{
  "num_hidden_layers": 13,
  "hidden_size": 128,
  "num_attention_heads": 2,
  "num_key_value_heads": 1,
  "head_dim": 64,
  "intermediate_size": 320,
  "vocab_size": 3271,
  "hidden_act": "swiglu",
  "norm": "layernorm",
  "norm_place": "pre",
  "norm_eps": 1e-05,
  "positions": "rope",
  "rope_theta": 10000.0,
  "rope_fraction": 1.0,
  "qk_norm": true,
  "attn_scale": 0.125,
  "bias": "none",
  "tie_word_embeddings": false,
  "parallel_block": false,
  "init": "uniform",
  "init_std_qkv": 0.0461,
  "init_std_o": 0.00905,
  "init_std_up": 0.0461,
  "init_std_down": 0.00572,
  "optimizer": "cautious_adamw",
  "learning_rate": 0.00251,
  "lr_mult_qkv": 0.7,
  "beta1": 0.9,
  "beta2": 0.99,
  "lr_head": 0.0052,
  "warmup_steps": 312,
  "schedule": "wsd",
  "decay_fraction": 0.296,
  "decay_shape": "linear",
  "final_lr_fraction": 0.1,
  "batch_tokens": 16384,
  "max_seq_len": 512,
  "doc_mask": true,
  "train_tokens": 90170000,
  "max_steps": 5504,
  "dataset": "wikipedia_en"
}
Each number is 500 + 40 x the weight over the matrix's rms, rounded and kept within 0 to 999. Layers, rows and columns count from 0. Numbers have three digits each.

# layer 7 attention query, 128x128, rms 0.114, rows 25-63,88-127, columns 0-31
516426498610532626487550519486462496456476493445564557531517434428470489512501522550523522438617
424451412476501486503434436468555387493490365540478473476543532583534363535501457492530503491515
525529503578517534506497498500469517524471555576480523452501538425592503523498484480527571469449
539493504507504542482465520419508451494456485537500465518440460445492482484532486512507521507493
508468497506463505539541476510487458459556434602535544507508458509464426472492469490525500463522
471496560452427461486531590470502582575504480552592471488609472421528482420497519437481439499431
457520422516502533447522495440461496497465573538497477492448497435530506490551493540567519460522
497484487543506523504501510464481503484522499504495504529476500501474470514487527484484483504504
487508470487474491485446494520501518486480478493517487507484508478495492472496511469479507513474
492485512497526510490470532496485514501518463535440450491546507498519519498509516489569511507521
490499484524508531540493533480493524508508521504487514473539518473520514481477510512504523494502
457474501560537520511557507565517497513537482526506503519542489486529529498475461532524506522493
495513519512481483484515515507505543500527499506487466519495553488486445501522466501502553473518
514508510482560472448495485476530465521519544483524493478512505477480523504504535519483528453492
494539476519501496559491470485501503502491502501517565421536465457532533491466479465441481517526
578536476511436558562478390490521431404560406475619489519479508486507454631414517422460492531552
521452518511532490538494499518467475451505498497464526482503502479511484519486522528404503575505
533530502555509472490508501499514516483536467520552492519474465518480479542471478482478418507463
499461505494433492455484510490453544510551508513459491505519517512510470516528475461507538452516
447511546498513474486508554455473519521501504462553536515526472462462534533506517474471505482551
533406630604506576450544467551500458453539436459542469515523439427535555577394522541461540549608
534544463501474453443463538456523560510494552538544500515469512490570444467539438521596498467466
490513499524536458488509556507532458496479437492466519524536584515445548509556448520536496482446
470567440481482443447481516422528520529460515580553521482494510535490457518566478446528457521455
503430474508437570496558439471543457461558408472432422517481481499593489513467452605555542529525
539447549566555473498559532495488535485519474471508493559489500420499476491513440544487559416482
428538437401511400464519536450566509572490487484576607483506510622412530532505516463517424547415
542461463542450453440518520470500517449548510511528500502520496523574440543488486540545485545437
489428538575491535532627492461500437495530481482446536467576551442548529422517503543492565441547
480436496526498549488508463520487480418594523468545475481561514436650519492485456543494427519588
516490515517552497539533500544511482512577509460483489528456448456550458556497503528473555528496
428488501477473534541486481593459509497477521536537482469477528472503507420548436577569456497440
364611492415513467552518490514527494527378520523538570503526560564412470512514540454428415520464
521481468519557503548527421509512471486543497515484541532444470433512461470538521554519531521496
478475446456497496460450508560483416512512407474509562495550465479489529510470477529486435498478
643578471520537516477542449498486525477541494532555535539484439458506449519505525473520541552528
547524540485545505392480535460493579485469596501514490508503510477521560424487522527537512457450
527551420522488514513453436418495485461564475468558521527490510549466513554468524460466424524515
541506500562483500511582417525501413446561449453563482521494475478585549588480600532568426583517
498505527520523512502456506544515462477474489513507505504463457489515505557549496503489525445534
523483483498502520470473524425449502466518502472560509492499443488471522569559517568483514519491
478554526474552525495406517536492468506444423485437523518472482580495493522449447504460459502465
558468534559576506487520449476493531517473492541467567517450468442550524486512495567507567442488
491484522496515512442512527539500452486465506548472520523486523456454515483557479526547544500519
405513436416521430580515543456493553556479524552477463422559539462486474504465562514507474458411
440493462437483439546513551482512509540415524517567563428537473445529531482456511497505489529474
500560543446515557485492490446574565537425567413528486483534455491437515459505552496511515524550
460493498512575447554499567504479588490515488569480510534545539523411536521522538534465500477536
548498497432470520427495526516505498519461452587482471479538514477553482474477546499467409484471
452497537536476435522472530525432559466539450506558518541531526533435512536523501497502545524524
511494523520496487576476543503469589520508436489474496427533532472528481495555532516491498521515
508503508497466526496478440473448516463499488542512503502468518508454545510448492554481502570513
457476522484492450469548512427509575535536530541476539529567484557440452467543433466537487404503
478521418459436516553492418546461510434476524496564486473555559494539459528542487455519483559542
479516439460533464524496494551409488472451458540503506429500544474488451563488561495471531566516
371485502403520417607485647437452599623484476507334462435502580572454493471556564628566564353373
496520477492505486523492436518507517463510479530510456494515517485483487539512530480419584650515
490516532475453491480455471473508460519519493517533471532523520507471467525439509539500455561442
511510530524532449448566603471495542540497489478514536540495502484510507571506470496527471483470
487545515479482531459422513422492546551481515435515553525512490594424539496532492521469519416532
595508477462474536525442462471460604521526452565498420507495503474541506537506520459579479514486
454576494484497511465449519509521593522477532496504520525579503543462500463451483521482429437477
443458466461416503517469590512495494525469543537531510472593549508498610505524547465509467538512
482551480489496387497496611469521489577490536494535538494472506553511485528526481511540429475381
542495522553482531506476461450450505521474451548509436495508464454526477562465439432534518530494
471510543505512500533490542528538466488485499457503459449474504449446504527451466589447435596498
454497515459478471523488553506521495512543511500488522530528508562491533494556546553485418436456
486509507539466490489441494480518496507559540478491490455523464476550470528492503442519456500471
568520432532476532499504493505497558522495514484533494471533443472573485485483438455469436529542
461537482445472499517456556509535524499502581463529516462562516457515492532523551489471452528534
548482521540580515542542478555436516477490440557445513517461526502508496534524509565501580476466
454509445500552508616553450537494480450483439539533541446485553501442450501499480519482507480457
494521542479550494481530492497543448480493482481506524549486474551404512517480492505483507478539
484444549468567462527552466578534501492530450498519502497527521429507507490493440507455492485520
598547450441459514509523479531504542502436461498476556447574461479521562507480528461441509515467
521461509558486554466449491457510600524504473398532442552499506486476486471507539476544554556549
487501489497528543433495451550505477494512514507486477503496466490549553413592443417455560499564
549578469498461494499444494435519587465519558471527451492537485536509518477466536465463509526511
511489484490480506535445515472400461573542509477467504529513532479471500501465540449574525542470
# layer 7 attention key, 64x128, rms 0.109, rows 24-63, columns 0-31
529465446450521542536486492483517499447424494440510459465474544540562469513514518522515555551544
487537466479495487475465533606502509507475555448466591514496486571557492500521475450590475474530
478489440549405504565540436564510404461496527583486498418543543550460526560503522434516514469465
527534436508498469454517556554475502513503504465526526498520430451514515553526467490568497567446
509495542507516450499516525524487498451473513454510569474477513556546523457536423477491467479447
491479476443473488541507467535511500535546494513491481536512462489536559474528495493515433498430
471567464435399476523540604494571582518565541528468499457567515464449538515475505553436370530444
454524476510472551505471500542512455454476563471474508442530550522540528436569560416490449575530
558515500526515425483501524524500480515475506514548511486467525460495483525556500473524492522448
537434510458533500551520502503523484538526568477449482552524454549511456449572477569466507490539
463549504477492473480477502498536524507436487538483492531483534479430500507527578487574520496455
502533453503417442474494542464538481457477589491503531536514544518435525522525506492551559465438
555572480491442546478428502446515497439492504473472522497427538551460518481507523499576536430512
469512513461511491488464570508526548505421482487473525475561496449480506545474572484515518527507
592434497522513519514574524501477441435526471462590472455467532479477566521461556483516571491492
478541510504513523521527487541486452515557467549469425504449534545488491494464432551530474489506
466532461470506517436490508478474528496468531609485493518535505429438531425542521498571415445455
488542509508551549495558499511474473507507470541541490534484479456488510519476500480499496508537
469522459501424462536461525528525503547510480551506484491527495441525510518506593442470428580482
473603525501509457511480512546509570536505553505480515504506559541549448532552478475515502451426
489510501461503469455526452485524474486442504460520472505537528527465533493508513533509490553569
459532466527491565469498460512551498493523461526576503464482551564501488521514559484550492476423
440518475396452393512521627567511552540477478534539545425611468455446533452518502491444465520516
492546530457510471525549472487506524481451467500503507539497501505478519537535509462483442483502
382555454422470432526452645511568611561455552468456482528570526544483538479610492508492474501396
521541487516485537530467438570541418477543463579497435454449474426551461597459527432462504517480
514478519502470479558478489580562506474468514500439542463557457510570482455502495434473481420519
463473520461443484524509512470490521529483485513543485521545524538443477513436490524424436514514
472551484526439500487500519486585489481513479473509498481555448487501493487478459484458482517512
487509493530481504568489504549487428487492482517538500521519537510560459553551534510560486470469
474543452456501486539484514508530548473507493541484511450461522514521495470504498470483449487544
478462492513563484518533553530421473525481520427477583497442488455536578479471466494556507482445
504477563493450482503486518516533489506429433484531487385467459464523463461466521439484509495448
503497517448518524501501481498475508482463523498547526457481523542467472546464523519458503509527
516476548509544486512539550580487420502503455465547525516550476455528507506459470529425483615533
510589475533477539471569536486524438531546524577605490474421539467460457508516541496511428496517
518446578496473549551463506507498547525481502345477510449479544432554569472543477565487583476522
451499551422432412494502560414538512471439525404548543455522520497468468481481492538504543436467
535536516434520536546445444432487542512535474487500434503441557526462505461505526528496553471585
519553526554505493504497497550528461514520482444539471479455493478524492563435492483450516475537
# layer 7 attention value, 64x128, rms 0.099, rows 0-24, columns 0-31
534503467452469507524457510536499466472499494435567538541566487502427502403524499551538493542511
469555483454565478514502499547464506517493510552482491517493597505471519514477497557513521509474
502482419450465444498498471475506500466444477501522393470494533456459547515462587477560463528509
492442519486517485551444485479423548475452518528540526528457517498437528542446546510533531487486
567559500502510493531645512457562435549481491488525435554438503438548450526482468586460487541491
485481530538468519529541486472527539485485478450545485542414503531488463460533542497585497537519
484520528443535445565516481521556531514515495488543472556494486506481414478482478485535528538524
479473504450535458542558471526413578469563487476527514455553572516500590483476610589528510519509
508541603538460553485433510513533518507475593463457483440506511473508434557523484490516559412495
460455422498571487428473467469424495487551520553508526501501538513494446555463528527494544463497
472501462525523508557514483533529463534457509489466447574468533449498463522519480489536555542481
558565529516503483517519477480499464482446443565561563505532542455513422529416443534513499539498
518497486424511491479481494412491529447500463526558449518510412523473556464451498457500558570516
491523520511471513497519496469507482446470451419501425518474561496459506481478531547591499484516
539501520494490497538489455485426456484525519569525495529584507434502496483516537430534494457498
478530593558541519482520490524489564458547546555573520446481461548486476490496511514469483479519
517549492490485506512589505498545472447549444491594488494532412453521474523577516468458488493493
519504467433460471478500486411522470421473563555470527554534413470425566512513488561573533572477
536438495480566447472489528494532501518557585481540452552459513469528442519528487485429543500477
489543455478477503485382433507552559436458414487482436508489491472419435426519464491469515516503
506480501560473508521509424555466549510499542507567521487451491507486475508511457497569559559490
509534421505466502535477485551502531533441436558418504559476546563501475510477457486577504545503
465442526569503516515459531494547539519473502476424593500545457528506506502571552494489446424492
551447504472602466471458493489532477488483531526522552469535456497467540514427386505416506493497
523506501519537471543569470565514517489519540549488477482545444457491429492445501503447495474473
# layer 7 attention output (transposed), 128x128, rms 0.143, rows 0-23,64-87, columns 0-31
477497525547575502477561475521541519527505423496568455492537482464510507542477534476445465545459
527519517551515488521522548548495594547470532486485429546470476529512434570457528465507474583529
561487484496528565459458540574524514482514575478441437521476449499530508468500405545546498519567
506501495521466537449519528508493597497538502481531476493440507478507507513522518494583487528497
573515479505491506505475481489457513485456459474499494493468559567468564486471542474536521424583
516509522516497473494510570475508515465548447485531515500504494505524583567504611444520487497546
461455584519560563468551494544526523500470486462521416544539513477461529496466451502486593500544
498502527507524566398525540544527548521476540406535423496514511449472603538438503541570494491444
464449465522471474583546524465461503519521476553531541418531515565532402520506433473478454444394
539539434502541496536475568501498488545491601540449504518453461448462454525486451553514531473413
451481554481502522516487520478520494504520447550568466483529483546467515478506474446432498469603
525456506443535515510547509501479556521482552518492421520525489498484511512446518484522536453518
518514519490497467455483567519513490457511529492537521472513547481586583559458563493549453591554
563481465492481480503535544481489541480499587442492455502466455533520516490505552540543495488483
478488496494523467530509489523495498451481523460554592531466493455474475439485474511505494520570
518501521503493468521546527461509562486513487496535537466488510448566507564467526461567477486520
558535484497540505480437504579470483444485479493503548543489541535529473545530530524499460390558
517461536494480472500483523546515506481449517534465527439525482557509547523458546480449463582494
496488551522502589480493536488482478508489482448516474531501511493486487453475454546490571392514
516486485449461524460500501500491569506473519525504405534559493554546469502550526489523504513548
483561517540464523514515542465472593526522463460559504464547573519574498498508540450488504432480
484488493525504545534550505483497478509482511471503479540521504528501522505498494561507539543454
459523475503498424539487463465511462532531497539434556497550475532484447477516442503454501511417
433485501472479528460564478538464525481530567536445467495494440512480480492435499522518519495515
490502493491551368554528548528511409418480466512519541500479492441516445519548500551456528583539
527535493437513481511500515497500516497428485498451484530435559460456474436505506543459447474491
518495487534546537532506579553474409501473486551482485481482556458463471496491445461526529578591
500459506535431478492495581514488606532567542544497466498493522417508467502551539471534493618540
484474534485433565463480453426485545535530536453553408524542498553535483436501528518513413413595
452478508543498418532516508505520552489560466440521535497500483472560487532505505466511471533506
501528538494505489507545584554467463494511464509536460520545437436522490516519446501473537545553
490560494485546440522513526503451499499489477506532480465511511448516494579438495498546462509430
525430474481512547478506484528470452509428508542427487501486484541527460500415500594514546523457
529517430505525510507515515390491481455497515538540513489461487414504519557487483458528506533418
476478513511443523518538531513476513484496502558535482477560542551515532471551496533454479551566
528537499530554510498479491471481510479550544415463450516549472527557496430479499531520555427659
539477524446513509495516581474495507502591468493515516505436469408545528514489501439534515498503
518497514531536495538531484532490445468533451460491533484440454444481448491482460445513531553487
466467480512505515536487491538510439505443570574502443476465509601440502478502548500497540494501
529507520441537430455546434509516580473481522407466571492467471524567484475443500557518555413522
509496495479593546441520456569537450460482467403534581522486468556491460554473490467502502428523
492524507580467453547519532468485524480551516569499520524453496413481466514550545532492553605489
537456539442491582460526557494483434530490486537565447530509510455467517577454483468475516426453
503494419486516420551521466521469437446579408506465497513396479419556429486544503430494505581533
534523457476478474532477574494482524540549494539474487470530534459526496542456540412524544538507
516544460532498494577502475551514429549533471500427457560459472501522471465551446464467526512437
470516467518487422529483488516491492417468517559493584462484514527497529528546494543474511547467
576472501547487475428456524440511498453500570542485483511460489490481555542502472492472586557521